Each number is 500 + 25 x the weight over its row's rms, rounded and kept within 0 to 999. Layers, rows and columns count from 0. Numbers have three digits each. The size before them is the row's rms in percent of the matrix's.

# up: layer 4 MLP up, 640x192, rms 0.0446, rows 481-516, columns 0-191
# down: layer 4 MLP down (transposed), 640x192, rms 0.0342, rows 481-516, columns 0-191
up481 029:528489506464544495546514530536541476535503522510486448477511475491523503498521529526468512478515504512537523501508506531489532496486512495499428480483480521500483519493488521483520510505493502465517511496504508507492465518510457482504486486507522523514478534515526535497492483508529476521505511479492491490480445479526468493483475492548512527458472479477512513513511461516486459470470513502469510469508495530481460508532532507463456541477478505504495476494519525490476508514463458519508482534462500493512523479510525484492556528532468529475510509501504441507580524497432559529
down481 014:486497495553461515475467501442527513509475486480493503511491520486468530511511520521494506487500494493496534481477464476507480491487503482511527499537486490502551505496438508522520498437527499484450496469471496546525529524486519538517498506495489495516547467487480475473514510518559511463523479508505516500501496477485505513481506487502534474457490519486528476532527469420529491529501494518459533482489490480548534497518523487522495509497535498558484500507459478470514506456498534512449498513496516512500476465504513497496501480489559516527466471492524522457459551520531465503
up482 024:501512542476471500498491530508476494499470492500489509526468514514512550497508498479512483503539526517493482491520494515507480505502516537425524448514489491501482530503494480494478531519494472504489478504455547534491565468505491530510519528501504468459493527478530478485531499472479527529469502520491516483494537528537539497563482516506483538488567501517471441456470494498466492481502515527544511502515489519480516503520465428513488477482542496511518479499487467454511517471560534473472535489509509476475531484507498492536470508490487469524530504549487510516496502524515506487
down482 012:489473497443489490502477518470478525531527551502499498460497480519527471497497498485474518448462479471541500529511497484507553499479519484522507495483476519470494510485486510498452490469454519523491513503518481457562469443470520497550481513452497545512459554508479524499463502501477477495507492498509544524532545492547513456469520467536471487517474513488496532506490517485498489481476486517469488472527500488525510520510508535497489511536460466505536485499522533518466509479427513514464494475496451511513508487492474479453504536510494497508480512482475514521508522490475524508
up483 187:535477519484505508478480512469510509476511521541472538473528442555512436461499514553473530467508511523509490452485535480491522495494493488492510485513496472483467541509511529511498497499492484525496471530526504508507462522474442474471475509492499532498490528522490487482487512490484515528485493520522457528452476511515573474554480512523464520483530516494468510512474501502537487498491523515522522511534443497510492529505493528503492431490501535483494493512477512541540472513504495512495496453523495514477518462510533445484516531500513505470501553520482490523521474475519498529
down483 178:474515457510488510521499482526509483529514486486548498508554542490495533508487489456510469511490509477488465540519470476529456492492487516509507484518518531497497485493477516467502509476474489477482544469494519499552523483571525500519533493529486463485500476444462538490506514506492446498516504454477525504504512459522491560442526513487554486460499479488516496493456522512490556443519478497526488475485519463514491505488511534477503541493513502510481505501564509450491514484513470462474481535506534498486480503512470526515505510502496499529534466491505529515480502528506489472
up484 020:505492515517519474504443543546544495527483458466453481474524531504478480471548468481501476469516488544503545497512508509464480500516470513473517488463490483497517476533503508523433488459476448480499504494497478547506541491514463478500493485509508532513481530549522518507504441504490480483516481518505507457461512495472495485453435511497572500467468511516488529475479490502529516491465491477462488521516527523498464443492518495524493512517526470502502483484521506503473498516494493509472481482492495532501486491534545538479514542508527525469519517498482501518496486507496498532
down484 012:504477498496506536486537533491518477522505510560497516488471492492495541492461509507498496472504504461458473481479472475516506488545491539504517525469494486559467510493544493445533511547543547494520489485502478500500467491506534498455501480457497524520536495531466519487514564506489481488450487462490494484549512511477518489507569492508503528493520510497493485524498506470485486498521507457503510433457476522503528453488496524479497480497512512514511455511469502457520469519516473484523527537503495474503481486539536507504510515495513535543523468485476469478472537481487503478
up485 027:455544500470547528525489513523509511478532519499480537479488476558478500487484538536461502488490529537549537493527492485466515506483491525483524480502515478472513474484499524461463520458495416506500496509464504489463520487508479502481504494469513539542492518472493467530506521477502515505484493524493536523524537479499492521490508502532503547445491463510480483501477452484487491532506491512507533462512502512508512492492506509530466479502512492482547535514443458500457518528487473477512519481516509483485468518489479465488510528469519495459474502455453494515486566501486520509
down485 013:543534497496461491513528512486500496512515505502496471523477500506548487520554471496514507479465508497473513524537510511563475498495522512517551476535488524498550496497466484545483500545533506499447468564501532525502493500540508506467531511475465494460537451511547505503511499534496462511508495489534505535530445504475472533477531470497498493489519523469484525513491509447497493520503485487486479497504509506503479543507432478475493539525509484547450508464504502460557505508507480505472528517520487521512502482512532472505509522503492494500496491523456516476507513463518510464
up486 028:498471489551513482467461497480497481524468487504484499523512502493523485483509452491543489495554463493486529511491499498494486467532505454509504508461459456493506490510482509512526479475531527507556493483507495524471494481490522473516509482517500519488495465500451501526511466513465480518495474503494498485472463481495515480488477517469515467519499491501547532524498538473533529516476491524455449539458514475517502537529535556476489459536477471466493522508531508536573486499467534523496521499523502517501528535511544535453458534481512509519501515490508488462497492455530473486
down486 013:459515493473520523538524485521492481458506478493501496495485511482433549479474500476457527516533542479488492468480532478486536533513476486492468504468513527505472519493537485474519504543498489470500529447512484492509472506501502481512468482516488473518523507508463499447528535494476499492431455502494505499509569547517491519528513492470503481479501474512484473475489476539540488458525529447523521500471479483469535504490504479535507507490478540500546465537493515485523523521516483510501498497496506510511494479502520507529544455507527512524552515448500464480498474531493499471
up487 021:536517484496486463535506507482504540535576509514442485502508462513508520510529496494486506483510500501470487469488443500489522502507465496490480491495480501535493493508525524531530490518494468514485529485525512513477490502491472515500496512495530540539489532498480502516530468499490455455501476472526492498478457515486468499491550544508521509496529542471500523485504506506478444489490469517471480466481503463519502511544483492479555507510476498495454510530478555463468508467526496516495522545508501560528496551520543505477562540509514477508513470509505439509496462522497508501
down487 011:483504508492498500471492510535537472504481502486490511492457506490490501499532508496458481505509498471536506470491533483483477513512493511499460514522478477531533511444508487479541483505526513498473516491505474529480528525476515507535468482486498464491522467454530515515488536510527515487528467525486490483491473494519504470465446530525499455520511472538541479492544478490507532544508476486525529501492495544493533501470503492525418492495511518499527521504569494537539489441475460464491487479441473454490503483534509489493498465518489480524502517511531493463479499468489461550
up488 034:539499501526535489496474524497497503564529497497490475503507477497516506467529484498502484459510491510497487502491499552458498490533457485485472473450453496485513517500499491520472474511532500520549508508477511495465502477535488496510478500506511574492485536513479522515509481485487459481505504495534472492501473482500515505486447493499509496489505528494513518514501529505456466492458487516445478544497443457472507482540497503482488536500547467516518454455511538526501483532511526544500512501513488554558505540528543510519503556501510488507573527516500509512533506510496477502
down488 014:480511516474477494495490528473514514476475524518470487479495506489474494488521541476476538555493534467502469460518492477498509517490547499526491504538498493543511489456476440472525537460521494500470487458516480499489467507472516528512466497500540465495535466481521527435519511501521499502493486495484518527542557515471518494526513493506506474541487466506500512492517442494503539511519522494544540463490508501515486501480505509516460482463528539482538491546501504486471491482479479485532468497469518485472512490501488504488497472521531557506487491476478500408481534518503518513
up489 089:463446500501545542477498525539474519552515507467447499505504470499507489527509489481498470473443523489536470510475493480514486514501489500516474476518485454528509545520459500502513553484509523483486536534516497554525512518472521479543478507522493534486500460456505494497512503485480481520483470509457510570436494516518481451493437492509554533531440513506516508506484461483457475513491511447496479520524486483524497483519482477506516502530487509533492480512474517495512526496503506527511504519481508456488517486507501514483517482533474482482460536504501501514504506506486476523
down489 064:537530471532505453473500500478523512447482523502529483509556525472448539442485525532495524510504485474490517459477515514493513483483543509466538541477514505484494437516487479508468465495508508516523491486500505473498513502494474517480510473482504489522516532501482484536499484491508528550521506525505503442524476537499507523520531514494464457473544508503437516498494518501532511499498461518515524494458484513491499521488521533443499534484486507453529542478511466487515489500502495466471503504492478516473520514499534536501508538488498526512533460508499523527476462527490568525
up490 025:515518503500496506511504461473491520513493531515485510493508502494546503555521474530602483526537494554445523472506491497511494528503496520468511496510474482510503497506484498546515495505444511478487511469520520511519539504480474510505487514504468467520458531507487516479490489470493497496455483478491492509462494533481491529508470506538492483544515480509507509537509542513495511507511500520480469489508462484528450541489471496505483473507497531500475478501542526502550536480507530502438509491476483527504508549526503528467491491482466474548522494492512531555447471489518442492
down490 012:475441494496555502510460530547476502488504484490525519484523496507485475542479538450467510465530566480553508506495508467482532484475497528499504502469491503483485487478563527496481472495490515493530513507488537472484485502513490502520497485533536506507476466517473488468505496508520508511475486547473470487518525484523541463490525489529511525476464482509494475469478538485535517471528502465500518509548508495450498525492504554504534513491470482510512513513510492551493483532494479478523509424497467509476489531432483516504487472481509486479500548542515464492506504522503508510
up491 068:485507456523477475465502506493481504469539492557492499536513492486498484473478509452445507557518509465479456477495464518503481468509502469492498479506473525512482498524477514492505471540541482559505508489528480494473484447500527512484509511483507472527517460493446480521542513503500518469526494509513505521524491448514476496504535518489527484497529527515527478522522536501542506501535506504524497497432538453528543541539518507530551514527490515526485522513495509506492512482555468472541534539526537527499527510488514495483461511495528481475490484482510479483493496492534507478
down491 034:517504548519531538511514496524548495531467507429507486505485487501526504546515514531507491500479488501516538511532550491478465518511513510521493499523532480488493503468500493509495479490402517447499488496482489496492512557507482478510492505519491503489485518512559525498464505491516494505476462487461489461492512531531490503506479476515461500518500476504516519475441488501494521470502497502520524536551475530444488456509490482454464473501520499481508485488508489484511510494467533493487472456468460446516499448511491502514485489522503542543504524487501536538512495485483531546
up492 037:528475502531517516499491476506472495493455508489547492524508501494552486547494479535606501495522495549492484504494506517539474510512503514473509493493459499487500497490462482524542471508492573478523511495490489475522529533480501488509486505554488483472476479505482529474481487509489516502502476507488495513472491522486521499475464491494474466551511470494518528506508543505496512478494513527505511526494474473493476505460501539478489462498513487507506493481561491540604519525479524527478503483489480510514502509509496526486479474476476474521489506509521540486457490476508428521
down492 016:482476485440520506525484515506457505490506482475532498498535543522437502462489488468456506502531555484511503522467501474475562494495515518484470511493488510507510484535547494492479516495556492477510523489515514494513491468522474509516473502515497509528488486528483475496515491505469484504470488496488487509510531508553534508528516481484516579488479499502484466448467502487550504497513502526489533496501528481494510542518495485517537526502491525542492513532478519495483519506505516492506504451498514532481506553434518464498507514476517516494537529527461446540526455514529525454
up493 041:477499539477471512502495503491474470456463518473524491488479518502501518512466512514470518536458549463531481499495554516524486528489497536491499525506521535483501518481504473465447525514514492490469482532469507467512505463518533501504505513476493474473518513463546479480471534493496535516487529519498509521558533519514509519518491475481474501491506498501488443493502502532481551509519545521541526517530458532464500484464495445502448511466501527511506470488502471521488498514536504490504466458488515460481501426501467476550487489507504465509522493491466554505489504491534510488
down493 019:507495506529498477509515506484472536537527516529471473526529503521544496516560506507528474492494455563492489527537479492501519476501542443514507468512482516509494471492522535536503492465465520512515522531522507516514502482485473539487501515489506534523467513533480506492470435502492509525538492497529481514473477477530483467506512507529524487507507505461518539488498521490507484488456502482487454498512525450520459512494506539466574494520480436484475524515521512520447484495494498495525534540526502483523485528476482511479509535493482480498489467547504441498520530504488512531
up494 029:520500473484521505511519468548543521450470500512536493456546517534476483501520497520501480505479472490510561523496487525527525521458520505525529504508508482462511458509491526521489476464476511501501496473504494458516508543512469472455481491514498505549520497546528516500472491525465508471519472517535523485492499481457494486471477468515509519482497478496459529494500487441505482490455478444475531460517524520533498513466532507525500507501538489504519539484489487478503528515488493512469448522502477474544479478494463518492518508484480536436475492505523541523503513553469482503
down494 013:502461512506512464491495503495466438543510517502525481509454493503523515514521503511506516448479501481530504497521475501532501517511460547522524514535511499507467506518524499431498503545522503535468491527457539541503469488486547489452560495474496535462505475489498480490494552479474516498478509486478453515501501509514496498519545486487525539457512515497481486529489499494505474503478516505509526528469519533504453506541458479434521506506504499551469481534464495491519519494470478475508512464502522506493486479538530490508496502468527487515491481509470510477436539465525485493
up495 034:445511521481493508475456515512477514478501498499460534495504527498493508490482507460496497506513504525478502494523459477507478527505509488490544532521535517514478480544492505470432495498512431502438500498499498528508574472477520514480540490454477479502505518494513466507557457461501537496492504514478498461514553496464514530507499517500519511505510510510494487508472485503520549496510511507519493476509529478502489522480486480535493483507493523459504510535502444535527517481526491462491527492521529488441522484511466507468466516496492483495499513497458503477398496491526494491
down495 014:503471518486479506521528491507522511512485515499527478477508508477520491475516496538499486454507439458468533521480574483508543494498563505448512466500474526493493490504534518489498521532498537486531501512474538455472486508522532477496488520496489528522496472510477482478487510507474496505453530527490517540513511502504472433490530432552483537520490504532477513493487569489496501520509502478504468500531481475514497490471510519482502536488476458549497459476486508493482498524505489498466513502472493497531492520491536481496484582488508497514479524486548499508548498512505529500
up496 031:523488488490546517524490515546520487523485508504524467471506496502524525497540497527508468487466501520520491522491527550487499531500490549503489492491488499486488529489478469506465499527475488486525514501482500496551518487522491506488449523544496520484468540521534520509477454488499510515503502487506479511519464495486514491490457481506510498489488503502513508496511493507452483477465518479479501517537434490479497486509498457485465535465546475533514458479499546488487515573494502565464502498443453528563511467524480494514535494500437497468556504506513497511526492533468492534
down496 013:491483510488460444511462520471496508505497495517473490525489494490488494480486514494500550474510541481492476504494447455523502499497504526508498499512443472500529475473486500477518528446533496489475483481460526524466472529506505521452514497471534504493519452484464496515505526521526479508479493503480497530495548461503532512495556491516517526501479463471480508527531431450542544557494488505524531460483534502520486500532527544497499523486506545523493510525485465502501484484468473473535484489497528479468495508495535504481461504459532553549489500501464486489485513492518497497
up497 029:525493482485550508506503487506540528549532523538514481492518491507544498506492508531495532466457491541499503531486459489449498517496484495547472539494483507517502494490497494527492509489499487492549532471495505509507486526474484510509450505505518557532479543501492506522492450491535440486459509481505490499494430506462500475479501493517482513505473515508515528531493488509480456494461484477484485497515474463511507523515497508480475516482465477487481486501493569470486515551479520484491551510503474515544485525511519517464539529517469514445495505489539438493491493499443506530
down497 013:482494478510469494538477478488489471476455491494500525511475518486458509443543473503494531541535532488528479465484466521524519497498461488467486526509437477467515497499451506488544501463508473496481476488484518546489510535520524493485471494515511446467522458497478500494555508475505514466468500509472507525524520483497539498489498491486502494499488446489510490501544488477520547530510511509519509487470518502461528492515502508532496506468564533542503499565512519517535499485502472492509447506469519497478455494517533505499473483521533483550518520510498534462510492514535468508
up498 206:535516511503467502501519496508481479488509521484507495508465452506470517490481513531499553512494482505486465524484557495533506503523506530482503507486509491518489507520493493455495490488483520508493526511568500473499482485522451521516504455462445509472510463546504493487531467493473540508456544556497486537479467503516551496520502506488527494516497487480453509533513516474487504508515505463488487561519483484499494500509479496543516513521488547522503518498518498524469526450458527523541548514557551489526501460488536502468497515506524462487480511547526484508521484502444484492
down498 201:549507518482528502537481497510523500495516479498520509518534506513542525480497519521541469513482508513484529486527465521453488478481493519528487531532451521484525461480482480525552502477515549494475506500464503525487464489464527473457498529527502494523507471494511516495502499499483473527538439494504431476508505519485451525491511435526495513479513536520496497491494498502487514478523521496531493511518548499510492488496543519450438506518443459494455463478480505506539476530496478506472479497548463518510478497518494524513491512506485521493523488482481563524471508498536524477
up499 022:489485463502514502468461507508510547512500496527524480492532503510522504479497495524458509488468479470469505521460435509449518495523470496556520566464501523532515500519511473545494469463533489512545493474512508504515512494512509516505471483489513530529491534555477504523494420496509484456474504516509484479506459478448477507476490459498520487450489544489523536504508520531517508495450487449485482492486487463494509519525526505447506525497486445505484478497493567508515506534525493496521513490501505524539502491521513516511520515500486503464548520492533496523495485512484518497
down499 012:465484519483506507523501486500516472523469498482458509497474503482488487520524544531447489497523487488519495440515503516513537512526510531501505472512447492504491500470465521443554506516493498478489512463477437521476436533502516469506507508486523491445494473497526506470516515478488496473481482483455507542512531511509510474518511524465507503543499458486498492499542465474477509509543505543572526503510488507476525488491529503489487522492548560512508476534509525519481476524487461522519483495504498503469521521525494510521475501502565530533488525478498486470521500546521478531
up500 155:505495474464528521470535505470491486493507534482460509495547471506487477482488482506456491536488519491505470473546512538523503513457492506483486538521472523466497553518489537506502502496498517487491479495459512516516483457487489549484469525479464493504537525505484478463475529512490521496500510516567469551495507504520512489502545525519489496550510428471443497525502554478535491501520512510512501529493514513476482464466476483498523476478482494499509452560470500472490496502504538503518487554480495529506465492492511531524496489524491556476530514519477494495550501490544509499
down500 140:522469527533478490505457500525508525522520467487542498529479506514526515496504516507499478468521490554478502517510477434510473494514493490507525485484506474557518451462525475501503483494471488532512548481488517488506498523505515466466511470530516517503489511498514496529538489477499485521499474522457513460462484489517497512507476446481511496467540538527570519507544482489469520500494455476479458467524476484515516519545485510536449510473495487480507551453513521498481473468477488514491510472527482480511533482499490468505516511460475442507444486510513509505465545511515485485
up501 027:475504519452477510526505512527534499473456514483503536474503558521465503505487542500477511470483519509501500504491505451513483518462504518531507514526523516503491486502491483457554557502479488459485502547499477552486495491478492494474525481501515455507519500482509487501466530529542525487530506524476522506498517516523514488505538485510465536474476446513492506478505435481521497470517514509549532502533525546490497453505521499518497477517464519497528493522464473471466495527468483506512493487497522445484465436478468477511536468516515509498447470500480482516529532520478531524
down501 014:531503469516492466506520446443477500527510468485535483519504479484495507488498457537501466523464468528488494548532501527498481499506495502475535511484496506500486517531490517527477468471501507521492515494492546500514525500522516513476503504488432524476513517491507475548522512497492530489517508487524506458493467482511488544501482529498505478499545538471522501528534512497486491516482477531470471489515478511524519512508462473492533516505546443504451511463477510478489523465518512500454510544536492543515519479539519475504466531512511492434528494536483524550491438511545476470
up502 029:494497492536497495483477523465489472517487491479506492560482493429505506513526458469542481496533501491445440482468494499492478477563490490470502503498489523519490494530488479520518493545524524524515521515524483526509494452492539506502503522526487472459489495475484490508520464496481499496507495475494472536500479471512507516507493522465532449518522538493542513508522546517517540519509528533505460559458503487478524514523484521467529470522505500492462478522536528540561498505520513518512523487504501558498535502519492494523470476472500498540528527516487501453477463490533477506
down502 012:497492508488491527491497510531496511483500470487507502479533511509473501502467513484476471560582506483512501503476526483483483493492518521485469493461495516492508503484526464487469476500517471476542521468522435497469493479481488491530476472508484452525483492532490530498462493529480509543504516515504555482515500466546534487493464498550469530543507484503504527472465510519492479476523478512517552466521499495493539511496533501529449487495498527464565484467511487527449513469484532509495491477478499454502498532461491500488540481516480531481503503475528450530536479528487536521
up503 025:467474466522535510497506485529496523512534490479486506519512489488528446488473520517468536478495486512516513526508468480499520464507477490529473521498481525496507480523483512528510490466491492518495550503509467479486486531504474469523489482475503521559527492527442468485521477497509459473504478492523485515472496464471494459473515502511489522498458510546537531511512492523555472508482479504516487488482529488510505519516530570499487492525435467511479499502440509493509518496463498483533508508517528520527464520466535507489472506510542547456451497448515436492476534493476537497
down503 012:536526521528471515487483516504522498492468480517525514504466512517489534522528518491498437543513491517454514494482558483526486498500468492498479507543538474493507525491484497486531450518493515467524499487561534548497509499518514490485487484528468465495511485546515473485521486497546506478508519480493481493475489526505465568560455499471491531485503506492537481479506520454503519528497500497477516513491523518461549485488508454527463486522543503529439474519516509491550494474534513533455496513525532477471469474505504491546526467505484480512496504521515523493519476528521486505
up504 065:514485523517508507498487495512470514460466528525491510506495499498540497514452545485566543499521486539541539514541503513559520504472508456474526480484482500500481513513494518484523479505488499469496475508478541451509520525476484490510532497495486489527503491522499514512484540491500549536480466528490504485475526536488522515475470485514460501549515447480495496544507535505529498467513468529500526474492500455523432516463534552481486483528519524468541501489547475522589525504473501501492490486522494473496504515515496519492484499490490495504504484487500524484464524453472483487
down504 037:480490477467494531514514496455508502530518480514532491525530516505485500501516491534469471473499532466498517516482525510488537492521491515478506491519522467498521484512536499541457517556543502502502507501495468553545467488507523508513457560504537528501490468486496470470462484485503455476539520484542478499516480482534479501516507489453545553482471559545461490490440479479501480503497529508498493502514527523495537508518461407501533510497500489560470508516486504503472481472535505489515515477505523501527480500457525470499489506485522481475506505494501481481514492519508520472
up505 023:537473459487488488537512509487485511485444507486480457480527461509505475488492484522482541502516470439501520503518498550511546462518511450489469483501478465490479483489516480540526465481513546525545492477508488454514447550509486497488486510501527484497538475522489502500506487531483460495531471493543479499489499529480459499472477489508517492491515521477528497500476556485474458512478486465422501528495540476495503495499523494489487468522498470523485529504542533498530481505496515478509451515464493458541473510512537538476482524528510527495501495507533523475525479476486495482
down505 012:481493528511553500445485486474522478504473476497449496502458517474485526519483530498511483486527496514513503488485523485502499493518489517508476474512536496539508511480508518454495475481525521514452523464516488511480523460482560502477476448498502506535518480469489536463495532510476489499479464469464514426492527540517485486527487508481517531503525499523513473547527539506498477501509523479511555471480426501502515495482540524485509491512481524534510523532454525477495481491519511542455547513478510504483517507464526486486540484511497505512508497461534486522431498482527493495
up506 021:525470474511479479509508485523503502486443495482476504484534530485508477522490452491546490516542468482451515486499476493540500488496548480504535514514500477499480458505513500562527496469474536503484504439513477491525491540475496486492510513524525460507517479540512522497502443515458475471511458482532513458469495509465485486462472500471515465535492493508515555474475555505516511497495498480469477501491546487506456484486501513519526472539461493494460525520548508515526527458490533472477478502462513516507501499504531549459476515507512521498490480505505532499482451486511467509
down506 012:477460522477553490484517530520490472507520502493503512493474516479464546503488525502509511490503495474538519508485533472502487491498479528498446538490533492537468541512564502412493495546506544500492488481500524497490549492496502483490498464504517518525511503517466515498542547503485521507421487466477520464508482541547524494516507502540509523514548491519485427498494531531480495503519523479510525455478503504471554477463501497514494484490491507505521465538456509508482494495545494482492513504502503465476490528482517498532557496498490490502508495487511482530469483498538494503
up507 029:499504510528472465505429512464503527536538460464508513535509485482499453508505504552516493459496503502484492499480484471491493492554465523516473521462489503554525520508509475513523483475501508458517525519547506565478496497494493489522516473500512520497476502510443504518496487577525450453528515530482486506453502487498479476507519510487511478456483485493522548503502498527514511507494489516490490501498516481505528463526507527442522478520461463529517479499501542494471491470500463498525521488532496524510491538500558491476558497532539498523492521509505473482485516463498501493
down507 013:487499487473519541531554479541518523469493486522494501479495486464467521492477499489515502559536474466458488468440517522474468515501455479442512518499468520496523503511506473493543487521525488485469486494504456538514509504528516501497489524492459468472547514505542526498530525461471515506505473478510503463521477514507504553489479537498517506537500474489515457485488460455510487474532493520532511473458475524475547518486483517534484489480561495478492497498508553527568512513470518523480492526496501541503482491528508510518505483534528529509494484518491488515516465529501488496
up508 042:545535483500537503520515488513479525509543503525538491534507460515561491515504511501544503481473518511487501484481464494485524482557497503480516473517460442513469491532503474525515446515500495543504532497484492474505530503516478520512471505511513541552485518496488535506530484461485547469479527488502493520511478513499524537485468472511522490500531501485497514532502532524504473488484489520482495491481452431467486501502488537468507523492543472485495508502506550504539527527522490501514519485523469514527503569508474508512524461466418509499536502520507517531476489513486474478
down508 021:463487525447475523511484484488507487522491489439487469473524497513515501557510510517440483512527534516523519466483500499483514496476530507498529507510483499479521515481493506485508523504501503485479471490506485517461468518496519491507503507469505456502507459497553495479470490526540495509522465482517510529512489491495523461503527499491507524513507488487525488477472456458534499504551475509499555552547562508508496528530513465477474486497462527524502539523489509487483492470489469478526474419460532464514495497486470469506483517510567548497503512543482497469504529475514534514
up509 040:537512539475505489531465525494514499541500529470459509497510498491524516526518504549552484478527528531485508475515538518481516502512469555419464482473483466512522526507480478523483504501466502476478502512506509521462506471496453527511493501487503514503495538482497526501486501506497497502481521477498518528461513527500491523481436467539477519513483464494513507492480535528492495492512532560467500518521458504462467474497479491494468507518517505534549458499524517510513523489526524526477485463474485498503485548536517500515518510503475506578539509475488538574510497496498487509
down509 017:486463471492518512491548537475495520499507496521529476489501462505485490511482539455463478480510524497500512501489487488516549447476567465537562501525484480508516491479489503512497484518531524501480476478484520457528469496525546502531498503524509480498497490518485517465515491514522491489489463535489516497530477477493548488499529479526523499530476499486497442508501465452520464529535502451513503496507513501520493545486527534531514501472474492483509523451465484455490478515485486489506532478512494504511497493451479549491502491533517517444468480514497502410487523528515535494
up510 030:448499526495491511489442549506501492477466470477461525494478509489467514476502485509469478508539524530516481485530492504497466519510498513466510491496520534478496514495480480466453523498529457484465480511479515555485544460505525504496559478483495459451492511495540474503524490497507518497521521541484495459510555500521501503544490523500531499452513515518485467471478481501506545484518522540533505502535550514487485468504498453503491482499505519507529489539520441538490497485522481472514508469507518484446513439496495480485483531493533477509508546513447515502489514483525498520
down510 012:517492495484474513535526527486514521510490530508500469491515518467483490459511491473514506459467456449468525543485524493494507470487577465507521480503477535506502509526517479471462474478494529493475504498467515486523529473498535530516486528481473554556501516486490526473510514500470513525495469497525576530524476509501477501458505477532466495515496509501484504516463567475476502511507497523506476464497456479508543518480494524493516511520463446531484460488453518480510515491490528549464517564502468519496504514484508493507500537508477522504494501481518475538529496508471506478
up511 199:525459482532532529506490489467518475526497523476482485491505489555499413475484504501508532485477530489480483510511515454550498486495508528530475509508483528480482553507484484478524513509483495492515442494476504469516515501501465490551469509492463507515523480477510499539499537478499502522489512501540503517462495508511484468541487495510578486492499520447458519527499465492513507490500496489500503515543481471483472472493500510504519460491538483539515512501507513522493440484496503514493464466492488482491538475503534480476477512446474521505513516546451499514438511509522558510
down511 193:499513478457497457486514527519501503490531493512469555525488481478507557490453509476490506552522468507500518488443491532467509507522460487454508461516501474539484494488494538514468466486500532514513543501511510552525476504505509484472487475527532482502498532547526528448479490535519500480503511525445489505519537504481522559494501510452422539495485494499518514484514540501509506497476469492503480489477498539497511539507517501488463518493482501470484507511553497509514557487492516499521525548522514504491486508514491508519505507515512504513531500481525454495564473493503455472
up512 024:540512509471532495511507498487519515508501520500489537503547513509531516530559505517555460490528486516468528481486485506515518493530502527475506480530473458557507501514478502535541498493448503517525497500517506569524527475482449523507501530504502496549474492519481526491473467476488509470454528487496511570449508536478513543488447474537520487512482491518529542475511492487516495493507486502483489513484492479498476542505491484480518472505540498522493482488510522472513554494533522511509491483508500515519485553537547492493526493513436494542509503469541513509482512534498512519
down512 011:523476488484519481488514502443508489514518460504539504484478477523499461492492513480478470477511536487524501497526509502497492476493507492514533482476483500427507500461518513492464482516482496518492501492494517474476470517509517486543509517476525490445493512518517507474542510541545515536482464540498485507543538514552510460522522534517517524549520484507501460485480523491464507481517501484515536494520505540453492504500515465493470529490475490479522489504494495512479460492420479507463508429495487507481497438528498520502468447526509508463516518511477504467513557511486547505
up513 039:549480507492517495530549478547471481508454523503511473475513480518512497503475534489546512503516477504520527516520529531556515490485530456493464464522464472487476530495471503506574483515467553510513508503478488461511466575486472493503457519521522483489515475534492524492508522501499512550524465478508518487467477504504511464469488516530470519538486464479502524525480514480481452481485502472498524501499478494491476514494526541506492506484511495505515510475518496476530514508467524542479477541463510483515512534484504535495506479534453524504481467534541488473547491498461484499
down513 013:493498500523498466480469533472525520491513479504517480527506525536500523495479477519475530486515530496526516502491499482477520510487462529507472544483548452539540479512510496500482505476507511504506515420530514527497501504513483496516497461518527499501500489463481488490497479510528494480479555497494463482470534546493504528528497468450547494458495510550511482506515463549553506503459511474454504465498516503551495473547486477513525501496476503535504551515504506469492483470542524498464497464536532495470480494466556479478507514454544489492495488481490521488461479499545504503
up514 031:536499488480466469506549454499501522522503517510481517510498516500477481549463493485516509491504458480468515502513482496531501514493512485529483479517491481494503480512544541533533504514489537531483513466495491501492473553479497487466494506490518506517532473498454497508510526535484462484518447465563497474471482501499491486486558536473455527562528497510488504501477525437477463505496474494477495475505511478541526507500501511545545460528481515498487523499477493468486476460497552483472512551499477490525493529467523539474512526508519520508455463516528465485486479511492462463
down514 015:505484487498545480493511487495496479497503484487515486510462499478516534475521476497558559515505488508537484508478501530508488523492448519478497552522560463521480524493514464478498494493501536524482495475539530497524571495488490513500486470554511488493520536471503521514505531490499519509478553493454472484483541527522496507465448493527533480500499503516531445475514495550518529492462505485509481505480495512467496462461496481501479475522532461525481523512517535521501507489517479501487494466488532501506450495492515472469494492525460442495507509461506533524465467452518515535
up515 033:544474519509522489510498489489495478533475521496528459509548499506533470511510503549540492495510497494517555516496556536522525486531522512494440483483456468514522528488493505532537494459467561479552504502502504486501487529512461470537459496519512503499481507528477531489483482545493450511520501507507504503435463473499499495469457502508495508488461467489523517507500493503497476497474504503454496507502474513494490517506518537474470507472517482518505473447531513491504511501485506528513488532463499500542519559506568528490537513533475520522500502517541489494544534479476527495
down515 012:455562449525548543505516533501496520483537479492500497525457524523473504503450515488492501477528517520473488459465453482494484508505471497511527504526542497498498513501492470493510491495536480496485483480492495532517476455476495516494525471483533487498531511492480513471532534504530520522444492481503485492547569534508489491509541495485512482485481492476495472519512493487510503471503524458502538426459509485485472510538506499539528519492518510520521519510473530480513489493487508515449472467530491517476469462490490479518524438482539526492526496482492462446469530505516507491
up516 025:527500489496541530528467497550487474519485503460508527491532499522496475490520494546535454460506498501506515509489534530530478516513486527483500474483482480491523482498436487527507494481462503509517513531477449505482532501532467501471460510505509522510496500543480519501500473495474524473520494495521512528459526477459503507448442473507512488487454462535533557494486500487498481497485510519486510555521456487460511481495517535507484479511536467539559473489508505513541533553506524560509477467484499518553482509507506513517535497502473525508517497496484525489483529533486469523
down516 012:505482522496478483512516537500499499504545467508508440534457485495469483475513492491494502522517550494495501494513495492518491480504484551496495545534495487531491496482544509459499498540536496494489482494498550511446491516537544502467540520510524489475528478483505520496518524521509471551435494537500483514540486517525522519530495461517532529511516472477496470455500457457522519542502510490509522489488557515477470518520474487472535526492499498519487511508490496433546490504494502466515521479504522482464532477523538475499483484491499552485519512479449498490490530486551542507